config = dict(
    num_hidden_layers=15,
    hidden_size=96,
    num_attention_heads=3,
    num_key_value_heads=1,
    head_dim=32,
    intermediate_size=384,
    vocab_size=8192,
    hidden_act='squared_relu',
    norm='rmsnorm',
    norm_place='pre',
    norm_eps=1e-05,
    positions='rope',
    rope_theta=10000.0,
    rope_fraction=0.5,
    qk_norm=True,
    attn_scale=0.124,
    bias='none',
    tie_word_embeddings=True,
    parallel_block=False,
    extras=['local attention windows', 'gated attention', 'capped logits'],
    init='normal',
    init_std_qkv=0.0516,
    init_std_o=0.0,
    init_std_up=0.0516,
    init_std_down=0.0,
    optimizer='muon_variant',
    learning_rate=0.00879,
    weight_decay=0.032,
    lr_head=0.01,
    warmup_steps=0,
    schedule='wsd',
    decay_fraction=1.0,
    decay_shape='linear',
    final_lr_fraction=0.02,
    batch_tokens=[8192, 16384, 24576],
    max_seq_len=1024,
    doc_mask=True,
    train_tokens=110400000,
    max_steps=7492,
    dataset='wikipedia_en',
)
Each number is 500 + 50 x the weight over the matrix's rms, rounded and kept within 0 to 999. Layers, rows and columns count from 0. Numbers have three digits each.

# o: layer 12 attention output (transposed), 96x96, rms 0.103, rows 28-31,60-63,92-95, columns 0-95
# v: layer 12 attention value, 32x96, rms 0.0729, rows 29-31, columns 0-95
# up: layer 12 MLP up, 384x96, rms 0.143, rows 0-61, columns 0-95
# down: layer 12 MLP down (transposed), 384x96, rms 0.0355, rows 0-60, columns 0-95
o28:493491483581524498560517528519414564607560522440400536510443556494464416579595494383453436483493534479499446543437549487500552477541436377481517492445462516538438541505603527566495448433447502471485503526484595490549548575454507511468519594440560555477538526478418488479553535474442484534
o60:506540541495470543524462441473515606446541481498539475522433445507507408382432530510473518524437520471486473428461486452530533500465439556600462455504544530592493410499510471592475459504536420456565437579539474543546447653491498427414555524534484452546526439530523466487566477460546480465
o92:533531555453565590522443414531533481441518485537488520490565559537490503505502508545637460502586468543513497574516592449560480497518559534420479513545478461469554495434482454414489584601570510453495493443517545367508461442454465476586483390539490534516454429502503447532478486540507558549
v29:551562527509481533437492487442496539487495563541576562527460545577539481504464524478484539519497484489537456532477595534437599430438439496446544445594451483506469471483559514497477522499532529526588453476439473552520579534477636574534504405521459467516568443535499600452522523532480509594
o29:480530447535499522467510550597514531456508557530519435451481507463433517516448602500471459477475457553558517480523523589516530460476575546486503451544386440560491502386588540590480510485439534524586471519475458541485637545494593517463483446528498489551556471491465558506527634597506488626
o61:403413472527414487488532433543498512494471546467521513504525476462470507527534480501449472479509490449449483465541569494452570560399573490445468557497482478470517526507458418493471526378490500496464506508558520548477499466503504449456444517576559372487453499524476550416504458556537507440
o93:500567462446548475491520537499483519492478457499464427474547463507528534521483401533495589506506492439511535486453508453447464545625523499553458470468554499532503470557468583450518464595531546463443487494571489538502510491436477568510520572498518534464491535447401464548519521473532510419
v30:455487547517464590487409493508454521568473383499509451432529526560532563434442480581516437476579551532547498445510514496533501458553391400408396478536458498567485528469460509516552493524548474454598565473455559472484447536435509591479543499474476450459568494485522360607568558514455531456
o30:553507545586474586464464465534511441539481380546478523415548554535537520451423481518498431475566485536436527459466434519446516474546442420434450575527502531490484589536538470539630486550479476446567497457468593479486478576397520519391484459487506468415549463402487339545627565609454540518
o62:541512473429506409526542480573461445544468492550447510478483570519584559492488610502628494502475505550536496541495474473460513545420529491448477533515492469446450511497500429502443454587424540493365489520459461531535533482509456500434510456590520476515514569458515515407428469538531444534
o94:412486543454543527548443451502530478454568555468532530409536488453508510579515518574518509558518529490493461574514602547543464439559468503498464542507509422466494417464453473507459570402463503581602482505607455444542455421457549474568455575437546387430571466504556530507488465446488545553
v31:542543475541513535387544552502467406474491547420493549409462465473538459564471527507491479477544520515450472531425499409568500403436532425518579516369542429457492524504484513471577459538487473458470388505452458556462524501536446500550557476501500552539477536504430410578466590456546420544
o31:505536547555432421448563508447385438565475575423462437449540527536485539539509478500437448436510520604469510482520530519524532425464458537458526438352495451596526466522505542507545460507434563362403397449464403585489521534547390520568520527509426510505463499606463450515441493460571498509
o63:423479440493434522448535380457494571507474415501419468455538479551457492570563486566508604489530510483510495556521540480573535495484542517526537487483525594529519461502501498581552572534494516505412507480517531538555441448599468468537445500513491471417578516471522520569505469506540547518
o95:472461474524447527594564534528528479511474550484483498502518622516456354474525485419473452443540524475496455449379543538396492470637540546482451599577533522523449546497492502470408454523550421522576599481603463460478596477450549510398619524502536513499406530434529498462457545542455463520
up0:522431453446477412505543511512560503547469471518426454443503440479493492513510525436478600512542587513423500564501529495570489511554495390409511443514473520511532459601484448466492558548502541533496388494490477558439483559409461499498450443444471448588539478448504461535447453485385396529
down0:429557496474504574513456594456494454533527590488596506498525417605544513486550548457460595532481364442605554497545483457500531540452504483456519516476493441514501579561535527638503412435530472517463500520484516497528510484508503655562547526569561473547482444473477548439499491512516566437
up1:490392449478371466473456418550524498438392527461484456547513514501522487413563485483489483463541519483451582508487558517451469483592468472533527461538500442574463476488456497475462417491495495446549534533500511580570492494546475526477460428568538448457578570471501547531533456396476562497
down1:437480541456512546498528533501420497476471525501472488445487494573447521457536515485502492408479500598535511516543542532483508540496586488450510474492417502544493626440556527492538479456485451479451510584451506539519470461450437556576470490455491460532407498543411549489541577474547512442
up2:540477446491549452511522514525490451528484546431471504524473526432476504474543565527537499527489496548550623542468425535459559474541584499519435474391477421560529459483458469520490592575458469452528484423430480480542475487499564548473606396570479533483591569515501480586545506437447495515
down2:536481519526634452424518557506512546528488485461503515442574454462490512459548502420555480471564432536536577578589470451532522537558482521474498516498435529562473514469470507514489549619581517577514515530492562514546457440523513505486574503549477515485465514488440477440447574462507423457
up3:585548507578555470540467430508468497580542532408522509543437481474457474533520440435375409433464510467487455541574610536430485436569434526499438532454525545493512490510462529463419579547575406396419547516465436484553465543471453498483414469566387572502456467489495485461493510507542532556
down3:567551478521531566451495522459446560456402446425397476522528504498574571412466487527538520571541428603508578525407469459544516462519480474583471580506626471539473482489568512554462391509525556469593414473472454365480476491492469494444422523534451547474416375434489506422460531485461526416
up4:521535596463467432473576458546491479417410467462571560425532539520435526545377500420576478572495518510481568439452539398465428458544484502585397512476504488409597553452559509495521495472467543526481522535496434526547508464544484513447468528521587523486588513485545433484527519488471466472
down4:562449504442472516463528474406462481446492499514432506504507601572487479604440518509669450474560520384553477546420453533459444510544502476523495460459539498458621511494503535637567456370544516475472554533434487559491494483447455529516522588445584485510537485574498516524456543540453466509
up5:492534541556500471606473461502494492490466551571562511502554403477417469453516477550498514510575473474608472542529467476479475433607585529450445546472537580487550577555575411404519493534516435535456532540554487457458567534513545595498532532521587520376539453518515472492451444401448523457
down5:448544483532524453591405441562482537534473581524622452383463522479418537505524544522499459492531517403430523493448483445500485481583609525595540457474470414528568389483499502592435528396512483527574543462464537486546442506588497532392519505461428516520494422425451486572463572575477470513
up6:524513470429506476454520574509416627563468572449479529433481418530473557499524517478484479451495609433442528455478566505444575494416519477430463585577514496459506533549426632491633498505424526509514478451543508465483504486482508441589490509408516486536566547564497427471473451404552544518
down6:388476481512531497498468503470503541496508433461557575438607485443499607435537484459518452499444595437454485454447604572508544457408506580429580534521515543587498604523589505524552526509481481536469541488574506590534449484500475522505590593472428499498528528538461548443601509473621465521
up7:577483502554477457506534512471474436511490598546508573457559566489509515494565449574549405490474503440460534505504518569511472503551553520606399533433529448619520534533545541509492536492479468471459544505515601472547480524501483480514458413424559561497570456523441573474565482616412546538
down7:580531488518440455462467473525584636522479481475490504484483483506581407556531611479532546515496456486479452439540472496494424508523550504541570497515491570443505549429477474624483486575519499530465545433537443541430474469515560532511436498502498466554441595548494503553494526423569533506
up8:562506420404498521603529545492501538434550505476485490472436461434488617433488512455482478488540462443502508575448520590502544444502333468533567551604496513460492503524575582543535487594429476552499569371487522500604507436544440588452543450409518499519535501451422493543462416452505534497
down8:580527557494583484469541444513509469588503550519483548469555518478571567549510474629499630478460474595467398467477497487565390547575463557407454476521572519548543467425471521492526551504492449452465524573421462561439510531477544449510520505517467451420505520600485530402538580499476465496
up9:529556515489530401578533431531441521553398520482476530406504405460514609472515468483471585448595516513452525546459474525575465478524508477527575501492467439539518586451479431519544430539555474434457374485396585519504516488493560510456477518468492490482566593556499567415422468475575537566
down9:455508486434554495534462378437501464501554566533479403495565508440513477516501512522550463488465539489496477539600513416457376504451408495501502567514486467449523418495460544602510507620498475605493595468520478511516520502451508537498466566487557474533499497443472465522491408597540521499
up10:502480468514526459468364472559463475413557440496468525542462439570490470541474500510455490488502457542417500509438521467595544319528508588512438367548483483558484611482476470582536443547408494385453552521465556476616473454533568522462445531485487447564536481506548569527452538415438449463
down10:436549526388474574543519571470488488492524604503495504467562531513511458526417480469445495498439563502475483552442578491525598516493583558476552552490445412569493505434555582441439468461529535453509508496530546552624493447443476498486511409602512503512413454440405524478387557495555571480
up11:530467541515506512528532491490556503537514459475480470451479534504446513500609510495538486472520545477557524468579484544518454528522516491515528425463480472477557543554492536483524473495383541548557502463474434409486510430516443520503450497573549398560502557575405462492418468460515438522
down11:531547441514491439497496533567496463479508491541513517553454447473494580539533521470552547555476471548513550386558487395477525487508482509498511477533440553561460454469515509478502526540536512476451477472504509537496532521485518531529431401503501537468384494472595510511493471532417540506
up12:538422583552408512533475510521497506562452454493513538487409510551554582431470464588483639478558434462519590495448502574474517432546520415478472419557417426499550575502476575552489513535533475513376567526531560528516479598425578551415472489460545563477503524582540489543394507509412432442
down12:559544476489473504447483477495504513475440449536507461535589522478486417553607500508429489500479540467556362643513489463484447505534508483578533439585552540495489434488461509621510500432471487593554586496527515471422481478584494495439468463532517392488530446412479499550530468467514521550
up13:607489557456468423434508479630502492551404482481498519443409467501469541494585556506557547489459530441471530415471548554462405577476521506515460504454484513499546461485495611520455490575493515582566555481527446545507476529464473527500477525502626546484529544477443496454405490484528524394
down13:638484502515506422509533448496543477510591458512477383494545420477553538550518570597614423441488495478501447509584498503529421481494531492497526565467396525410475460589440528555571432505481441462410406524506556543598512585521454461453541515486538352524545544484481462534544501422488466645
up14:471581457519540426446546593507508449496448546542513528418482459538555496467598510488512483515440411441530569430457520473534520461475539485558493390470587505447476431484374579527437542541531462465531554570517497515553478485486525450496556479528470498494528538614512566473471543530600551592
down14:539515448591471516488524495536546469504543441478512646509526534474566546528528517483506592465429474504520470435585533563457476541448477477527530524565500510467596556522519463556529445399526512591432522516517477488582487490368487565504487543607512575481511488441570537524521500453548538510
up15:496547438438614481390463498535567445474491609480516520520477502515502436534547547462428532495561525480468561566426479507502556489462544619464518461441475401501441633510515609458537570548477468434445427515509545479460431463499379465460579480492495553533505484496449413436492518450559472575
down15:617448546594463613583529498558497478435548498504458581427539491596459574433443488553602467472491519525517541435485416540420539506428500531481487491496480546504536476491558504430515503547504504561433428479508482519487476504550493542492477439520458468563453459507473436413495577623550507532
up16:539466536477446551556421531496507524516494499556594463505567513587465508429591584451518445510455505443506485477470569500595556515540414516411527458516471518483472556549572507497444448505451470633471518565539472501499459533546532544476482507489469455459594505476478597474544443542378451551
down16:534513447448494377537392477496409491477524493513497577542461438528493495538488533479519554393426524445574509439570522456534484542540541541528477432561439505515489516538560511542496569487505447511507550539474452615490503536596583447491445418554539440497510542464534473484520496496523506468
up17:484498574492406434535500497483454464476478529495584491474575467418511521566458451589545508550395458457552455434501445474498609641441486522520504441397517525439517568426418442535464431479533622601429542509630533409435442519462474617424469560517459414558531500484484510543519581455478519500
down17:554516524352486549519525545584472596545502497534472411514427489456492505526474624467513503376531528487499465517483454498490539529534486419577452423535449507539497447410446462536514508477490471559518538501496625568441521459543503516486501618560576500577495546513502387447483525446484442562
up18:494588501414514504493612433510491502558470588598542497532511517551572487510528497517459615574493503430553358490466560587553566437471502457549479467458528564499483492472560525448508472513512447536569571525503551481535436433481431468484432506348530596564603479446436419575573585411527547516
down18:416489481546459664457585517457496458577529629494441591500556635595537551523490494569446556540439453542368471552523434471473522471469535475458529536442572400478484441527547498498499510414531475472621422537554528593439460525532496496494499532518482487542423489515455541430511486616475549469
up19:475471529470481430451531567552536567452473468488515499451438489449521502523504471465453532491455506428602466454422396471502448560421514393472418531510496492555545477618508536464571521492534558515514519421571516602540502466553542511502511513442459446501506521503521517463484533408592409541
down19:455509543472530468601497488489468434498526506443449533433389473467502504482463442573528427463497480486429534457477539503533535445469608452418489553428436600494483489503488443530521503528524520516515485498497503427440462523571587523456498417528549386501581454523494483435494444501534544503
up20:515450452519556507530513442529536420596587367432570527522424603508564513551481509487512506572456439482554472487525516492618504458544580514484470516527543499477448538462563505462522540480415560484484528503500467527464516519520510551493480417438569474487478533494466499451554523519547470549
down20:496435476476533548547497539511507550467509564461481475529571487482398465508486483532615405494467502452468417625490488498509548436396491501498511439421490570488447514559470548438440481575462482494534532522504527416492438547412526446613477575500432519491550445519506551508542489466479501480
up21:471539479536456542470583514498440497530453511492515500523459496549527549483568545494519505533497563479475531391405508394542569527565578541502522552535521472447530559431520463524459559493462503481573532503510505483498504501487535533414564560470524490571457519477535498471407505536433411467
down21:439500497506556502462434449517515619489564437517502477502549497503517584510528476364590594483492514540442516550504475464503476553437537510492510542484486548512560477472527460575501488443551526501562557466471548462478587461504565475536425517482444539456553492517444484490479453479473468532
up22:543494476456468463581605520562488474511565438551529544548431641512443544485483517567532437527573543469518584507465487480406411444464514477522551493407495412498493512445490484545509547565461572548570479476492461444556499507554466527515600491562471569451548599488478507542465554469509462516
down22:488433586488459333541599475463473613437494468481533565422498514560458481505443549560356506435550539444507442597558490498471448526521494477546489404518525533468522447480442536481504481547470511462530423572536569448474496515460472500497463532597486518452531456440583474458517459474406430515
up23:592532472597511503553503521557480510474519517491584545481615406497421455523457398423436453498440513569466495508421554569533439512480407477477517427540447437611541549485393422387553567481462563551556579429393464493397592557518484470463508505440461527522518428549514531419542445530432467597
down23:426514452483581387525520511548502533563542503482469506508445391481523477585542511491519563471616477433524438572423491499578533500496560476485579512538521494565598506510477494403459541492486408578608413430513581553435520476480467517542522417559520480524444443473443617509473363562515488613
up24:526462520428498520487450541526504557466539525499427419440433482632519484547479571572555512568476450447530391541517488492375575513485524513506469504548466596519631519516575470487484524560505459456485507469521561541480461517455482538545525517538509488497627585572487530524538492543451492517
down24:297457420463482568431569549523488536521526519453539522493535503516530467464409467530463445513549558548457506534470478511488571474482478500528483462416477545475478519527401500454548533622439519482525425516504451537508541535514434477522457552566517522454462530472446534584497507528502454504
up25:494557607520551495488441472485467519491497474515537602439513532544516451501518510437473516504491491454539474422523467453409546452501471509487487479424493501621437509501502480529553487532483487533438456434523536599459553419516397586428500505446545421463531568466525486490444453635507544538
down25:485422579598402477544583470434519453386549451484512480534528485488515469437486437517540450555485512507455462512429529587532515552422506519573454529534540514572500522507479568496575503460509545544593475529528486474456535493501504542492469559581429578536508436425491385548472551541530546475
up26:504490465503480414536566435501465549510439518478446525405553510622508513582464518500484519564510384459494408538448539563493509494561507592378544561529523452510536562502580490482570558473490493510404421446587469529537517419537419492528523502505554559583483519509454521524473480461496487516
down26:487541516426506400505496545580484503477538524446508361459479457393485467538527516492473448397483545509527502464530502460559424470524492430629405486524531498611533396448418540514540520363454494547475496484495535442503439556436572534406451556385501493501514515467525550556455536421495491496
up27:587589471421572472584517451445457511548510439470521435493481499469563521569492502499445533476508504517551432499443482511516550480448406496566544582438470481609481451420472462479576479503537526476535436474488451467513454437525522489525471565580426478581513505443503514450457549513558415427
down27:563447556532454478461497490528517483451485573489448600425459510464582558460516446479548434506517426515489512551543537463587333493598607441406503516502542495606538531551459416501571585498445476484517550536543567509453512559541455568423457536472488563537577565542526486504480559414522441480
up28:489513409461417485491450395548409571483540420410526556500550449499438418460492495588425405435374451556479443455599524429483482429480477476547446483376513520654416510504560474518488479535552456474487407591501479573537447552475462522515581617430604512550449458516572504465448597454613611554
down28:407413433387473616455520537455508441555576569504455487519444567473502632471530531488579536638456486464535551486498531530462621452525381536525450527509538444377554571536575559544566476455361472521435402511496489451521590555431565563513450556462494477546469567433442509398526507444491538336
up29:558473502549503440593484573575444435399475451485541525456559467555433401522475390476478546402610522510474582515485512540607552532453480501480481485383472533399420520502523457500410501549428464439486427430408514477411385527535538549547510595533492545516462613468510456609450523550386491531
down29:543487482597540420443493449446648462601497540575417536464500457523603511580513451566527459573385443576494545533405542518540509514472519428407525483497527459566522516463468537574519537473429496487436410580611541626401532558425488453482484413561522545503544519565521637433427414535560548495
up30:501428432546531554503505482468423454569510415469524431465457459515561478515568480498505487515526526526506498491537501486536580475511498502509503486499493420522548485417446509479509421496520432534534499460590554477472459468458567477537539536397487556463564567563590543521449512477514456460
down30:427573564598469466552498441481572457429526509445543474460571487538533477482469558504591504600503462488499510547518491545559475526464545543540592476437517474556537449453503460440445495513516447507597465422518474405532468495539467460572565446507457533531446482408524478483443474484518638528
up31:510481556529466513478544485527471465500522413550496526526500625519529517523551527495432482518492509407541527489473376591525416534492472579479471469501541534486504525456449449575535605548468419348485466444586481501440512502473465491609489450434563530581517589582470467518458510481529434521
down31:597630470555514681576511442572482501470499482449517469458499481466514496502497508461545507457471540498504546496475460500499541501467535456538504558530485488479480529544516507431557462503447514396502438533608453547511484496451500520532506479522506544516451453508519528456512524527501528500
up32:446571505462529492505558494504538485547553522566550450442413451481498573479554521478502480490612413534488467517534449467475499527496564504522490520442509564450479433463581533506463448499537502443546483476418451445517486490433499487514543462441535488510450495533558457477537473411523536490
down32:483505452494536442393444446500457516456471497487519538456591527580529414536477488506531586557471523489556463545512559495537493498459507507587539464504517477466534446553451515511568532497458476505404450551554588509480485490529462488463452495577458427467506432421535526556561558457548568423
up33:474523488519451468603563474461502384519603473492521492509477548499489509661414460552555459478505515467480468462513503542526524542461605496538421510499571554491564437451542590459489531482556542436428569436492609412508542524413471431489539505547419519558501442532516474490521555454454473542
down33:541472524416495653514529504519470433477470521493452468543472391523429536452543549547533439504510597509561570529480527439475456528495484483524499490507472585454509501584500364503584517409488503534469518526505455566547463458434471524452476505500535446518504493556473516504480536501522523397
up34:499465364405630485561490450506474483492464444490511492435557603553392448474414482483506454474499503531595672476505438550624571537579534493504508483448476511574446612587519524535494567552477524497521525563496574481435348499495582446504567444479453558521551428540530462507504461470529450504
down34:478526557547519544494564562584492511524457478493499472510488424424490494403528532584589425522539556556511580502519539574485603489432510576438429553471559543505602505563577450624463522462450438538547440405525500444594528505460513532396597482513533548524456592472494431514529568478535501498
up35:498574485488587552502539538466465351515491453486502511487506559448550535560479477457450537556485438481536552537477517539496449494472498428454486572471508428537510590554573502536465454473526572507550462509535483502565483540458580451437530432536570550534514464547557500494478467461484498516
down35:550452555453470418456387506506517571525495518455454488557619454514454432515539512540429494454519517506561496476522532410492502466553408555562564501529471478506490506565436495448506442583532466471524544520479525455349483496514549488610471514425435368466570550598413554464528479457466523479
up36:485509470488421505476519497473470475548487536463505427392533476491541475458488549513591516497519471460508553481520467522480486501535524505452489507482467552510539564480482468460464464486490548545542515453455558501574512571497455541483566502523456546525508515542464497506539505457546538538
down36:390529456429532561492468509518472486470455528526461563483545585481525468486500499509747527532505507555483466477491519520571454490445459471472501540498513500500451486529486462506517529485477488487489514516479511459467470511531527493379466463428547470504488528466532462559524493472534536468
up37:500542514498573565516562552458534487454546519493551507527444513530510415487503497516492503538531498401562573507442469516456582503557497496490576536422547489541566498496561590527582411497489505515594510429513483439525585529476581555489459531408496497517443502504480527412545472517481503493
down37:425457463418509461423444450528500515523474422539425477463521507455498535555565457483489599531427556476455537490598577531561489473510530494446471507507440522560483488528487520560492582441509526564389556489579485514449527452507547490510455485513414399446517489483507535456571506484527515549
up38:508514430524463454521532579616471515520593531426467561427519451508442570555538473532524459502504519424517495449524522492534477530530629499564494479510590565449583523378491530601611342467531512445483462434589552497549501477528495470467473525560585513511562540588431496440509456507403445484
down38:485507507519505507572476522461497491537403494492523381507472542462426576430545573455505509513529552477396463537552463458463523486519380481517547482539456448524534494510555481640416526435566481426541550567559475490464455488525457417428464483406472509548484552468474557538494469504505590518
up39:471419439470468430532441474446523513535430429446502475363478550552447467533615440461439443516521572522516558521610557504559460525506546526457484426555514506471538540511408471506502528571503495512444556602583471444434515474463493413497420554435505445522538548541527516491496387362488414440
down39:476489410537469518482611535482508517602616385505522456467545509571551524564493554519610455563440430530454468577440516481482591509627472442521545510552622580445444515498546513404521545474472594569572529479497529501551538447497598473531541542471484491539453488568565430556569552493493513546
up40:385543482478525422506458511551489493553543461529494615512435478496546517532544476576449557471491539455531537458472416458458574539491458458531454524501491498492509496428504445528445481466444612554508478520351465543466507442495577488483493498461545430470550507495439434457507529522529494520
down40:361542559529541421528520474533506478490474476515457430405519569477435524436534458513573512534486460476492457448473559534492482423468472518525540555469433459428462448536537479488455617495554514486520493511518554471538469530443503471522516445548511603505512447416490532587484512522512581483
up41:470521567486524487526571461554468522523394450557517562552536476472454472444538550467520530538452490577481493479461438456583501524538495546535525500471483444497583535403462504550484528478418437494521523521457519512606435461497511501490460481526508545455520477507505429508520512501481466518
down41:610431557489429437509433542522527555518392465489497531516523527527511536518507526432619453526500489493532508469481480575462626490542553545553441522572576468423553561535494515493441435462539526534458501497530523484502488504548520502520489487526509471513556582537502576472499499523530538468
up42:459449592484499578491415523584501470516521586469541554494463567593521488506533519548472587532458471419546603571563558405530468504544496519567410536493491549443466500601521447483386499502512556482550650564532535499467540469457499408358443525499523541491473510470429498565469485448495443490
down42:385481525472443485508576467461542509442542383518476386479518431497507567478486533495429467510521499505477493473584586631513519502545417452478548472440534510542551496531509465476487484328466543499476441543555452582487429478508500479508575523516499395549544460519515460452540498533434508529
up43:490466497527469553519459502594486432483555476375510533499537455553420592506515578501429518542559516519501575394435474540437555488508452376420509496445529392601458522526596379484444530521568508527466444438467500507486532508524493459466579576477459559545475483550566465471472529531557442489
down43:496518459464558398460481599455530539456433479565486524472444501510476485463434498538487504430502435528586473477517430527558462625421530548466510506463419507506456466529415590396486457488478494464519539493477530498562544525441566417540493462421551477463399546460523485426504582423505434495
up44:425464432554416514486499547560425518404542446488553575579600530544492420503481518434414520501538451481536408525487549507431534515423574450554528506429404508423496569446459462553447446536541525465494484522439571520479433614625460520499452532565427575487603509521504523439546488464587502487
down44:539614539542556514592454555417531484518464434482500470483546470532417521484476496520443494385446554504454469404461483448554570557588423508524501462501563409439407492497482489440606488616568471556483511474484466410442472525466551496499512391510589434497454550483456555604509568597456531546
up45:425527443561458406463433508470392506473499531489518488498514457533446493485398496551543505486484441529502533510480449529449514517472583402497497481475524497483495551509556528513505557482423499518435556529500540603520506492571431503404532477526622482504547506575452576498555473510450505526
down45:547526512541503550485454470557549506475558465414479591551453497510524466479469428541520523524415471522429515490530516526525530478403472515526581531480484512583447506441455443490464464346520434499574438553536522428481453557408431468521475505472471522464455510487434529551491550475500486529
up46:486538428459567502555498502495432449451455468524483536519513431406555443402463535483496414535407487440532474427526475504477540521482481502499496429461529520531554475508529511526501462490533459582418440512493461464548506506502466561489423513530477534538488502549483455521533548487583507440
down46:496424560548507508441474477489505448506530591506555413511525568541452583562528457422535516544527476473478491641491484507457409491581511470472514526469494490497519459470486505632508518436512516489604511472486597480496544474514562501494537518472564458472507453400515584503492363508499432566
up47:520413430479543521525541449462496512568557529515562460443469535537346602400492424441489547530477419510580497535521383548413552530548635545515439508465426496431540428413454552484501463551486521469589450520469510496403522626509471531454446486527539502543543518573478544611483647561563467569
down47:488478387457590609487373488484456532485508470501481474492511556491493482407546411508511576581474428467560467545640499464471518505507525504429489509505515492505606490483537489428516356483508547490491480479509504439481463515481558578422513421581407543567470505577522576508513552631546491541
up48:440561478498517506597593475492500475477473495405481461508539587486525444457562468546434567590506506439549449538539470514609502503550468547445497467444564538470521502524557471523470627554557416536493446615477542512523513555533594482530452520454469457595488349469536557521438553538518483530
down48:515516538514581594485487538476441489495396518564618470584458412520485579534459505494454487553487503476463498500423430542474477567463498492554526528520480438563508431540513502596513522467501451417420425387579440495452461487486484464400562423506520515417472542453581462432563502522464459506
up49:436491487564421540503464529600474495569536497548537520457465583549542594426525448542419449504570480534489640539439544400476437532591510574529523516499536542559471506480554500474477518479450454459530553466453463497602479505486513453497478481507424521443458442533472527492489459587525420524
down49:452406442533512538527502549532463462431571534478500483447534415451554443617427492492479507419560494510503450390632495534525478533505495507545463523529400441416565539605522453565542544576495578538493495503562509488512490516484519559543522533468519583514497470476482483536495548357544551501
up50:466497504389453405552449489519516466500540479425489477459524581572438483543410544438495478484549480469594543485536541582496440428581501419596520383519544552501547583543442384471449522483557435348533484454504517497543446490564474570551516410458533360459523433426403488543380540523477549462
down50:542482614533547495511494404550483562457417495451649466425527471455532530507546396480490421436476517462549455622439473511496433541484403562495570620573514583447523465473473463464554495473477532498630631421514457562412545507485491486483495500441460469482491441515454534486524444489462488447
up51:544604536489519467565538498473453473528472529496516550492486532480463589462396485497492557552499529479493453440455493448510557581455560504395432459450427592507486434571575435492478497473576422548487493519544479428487492447467602477451490548554427475456510517473481488458532465483555662566
down51:439459561516467545533517458578560464560500427578443522492481463526459484545433585537463521578471567535560517469486583549511506562505503479517480448518462488485482491521474494544416567406495509539447530515466521520461502488557493520501441590580437571542469483503501480560436529583517409472
up52:510450610537538472515483465491492466514460473504473425437515520595500447472533487484478548526488573431522525457427540529535550437492548547496581482564543458446498549492543536410473501558540483414464535466480506466466470540522507564462555524413495417501520408558553484398510513500491411408
down52:442402542487520450545449437559476551540471513510460509488439447487513456505460585471484471545479510432401491483444475569505461448567559439570578582505566576452479514490573485480545443532442478519477521485523499518400532520563534573527550552396544480460585510515503538484490473486548549544
up53:543550422451508493484488399494510459494523545498434504450452422570514439438494427501400505538442527399616515560509487498503471479497526574545508564486551492558470565493440439474465553577461519446447522551442479442567502396556512468524422526419518552493453380462501473562401509435521462466
down53:404525554545478551437520558543427549540450567490493532520479467418390573539508490474483465477435454454510527484462497464514510508566424475508524475394449432462458419490407521647507489418503479526488484507541465550487433568447513553554598501484546437535413526489468442508544418439471466462
up54:579482448541505456434594529475522478494492619574498447484518429468520504506476489510480489507517553490469554522603446539404482436455501526513507456436506425496563465492342524492525465532455466496550494427456442554452503505536599494396510532476532472491512487505461452526498401544507492475
down54:506579562478492452464484466520578493550507435516501547506507545519543508589534515514533580512485511526470463572498474559532418544528432509540544568508443542478462510417574454632510445568567466545410500567494549442511511502410501537592493496465455485475462518501501550421536519474516578570
up55:436526477459491518468455463484436475511439477569536490472561518489483497498454489447533509418394579463436555527465564507407506517556467525461516456604545437555483451495574475531509456527466526521519402489503486504497497562548377559523462464471484441493413501452503470525427498418464452540
down55:493480543509516485576540453487567488425575466491503545468490389452438542488504498477649489565568491455481524440539504466478435403558501460545491510584495512452516582465514484503469530505526484422455483497497437540518557565474571574502462459476461506515520419444513521448506506454478380503
up56:485505510558442500467473540572432463590510585456507543414424526430604484538481419448528509506425479440388465501413506468528537550557531530663504534450532510426604533470431518451494561510462398470405561394500421459435518500526492442525543547564529402529578529543544478476561571562519487482
down56:504512557560441450464486503500571456524461530476525429518585437489484546468566520495511497526445486457485537553429572583508501510538510529534650575502439503401493493485482492471456486598493468548438563480562510557385492376538517498524579617534529556575577470560483492539561561565478582470
up57:436456483421545521524514518480408598511552483485512520439485588515478407466525553431545511477524522546474523566481496475443499551586444511486465505442471517513556545425431524508534489454448533524483454446552510483551524471572478497553479539432514439470485499509479530508580571478566536526
down57:577454471518448490492499530504374517488484488509491464514475433517432509420501480526556433430502519489522526451401428498568512456501533471597529504505491540512441499468532497339562426364468521501507490545468512556567499520471524412501504440505500568476519482520540487466461508534506450470
up58:527454500450513452553605531420444459550483553608547629505485523457389564514494449442457443551536564466582504419414444465434496611508446502492503508556516511454493557438552453489497554457514563545504533525473502625505461537400493446602446494552471416620506472468507518485439451408516580500
down58:431505460431517522456524583539495418522453477538520531553515557456537483528543559480475612458455497515458466525498498478388562478449507523491468474515485517506502393478464428700484528350441485573471533478470534536551511467511537538494590483511556476426499467492476424471565527538539509565
up59:485541497491486515567586597521564517545454438548560444539505557454467438483567439540502439512418483427505485567470482439583460309607434487427455468652439450543554534559427428452495462497536444484485557486570551477467509510481493519492534544437494511514536450457490525525486426526479526510
down59:514392508358525613583438424506489527505462561551512539526480552556518476489479465536503569558497568468482510460539475491501604491373540512469521493581540553596556509524514475438535497500411526478514470465518501563567413407456543463482560553549578483503409535474430455536617498583567488455
up60:488532448501586556435445454492477411452475545526519602460431467510498486465470491515469509532464503473542512463479464389524514512444488602459483459456570511569444530476537452467451470498511438443445442502473541431562472539535488481445542437494485502568497463517466519499508495485489551425
down60:554492598553428592517528555474511503496541528500482447508589544510438560482517489516615463541452579508385476485476577626498534481565566453503455568476519487462493562553497502549520458458463554592518482512508463561495479430446512473498461511495415454436462486469485473448533497488469512523
up61:430502587465541487445472502527521473603421601459462505455465481455581540497444507516419452519425528562495630559519571456554538538542473557495514410533535559478576573553500448417415458514492455411542499558533531435471430509529514496465492540451580517462547505394534485414411494531482589573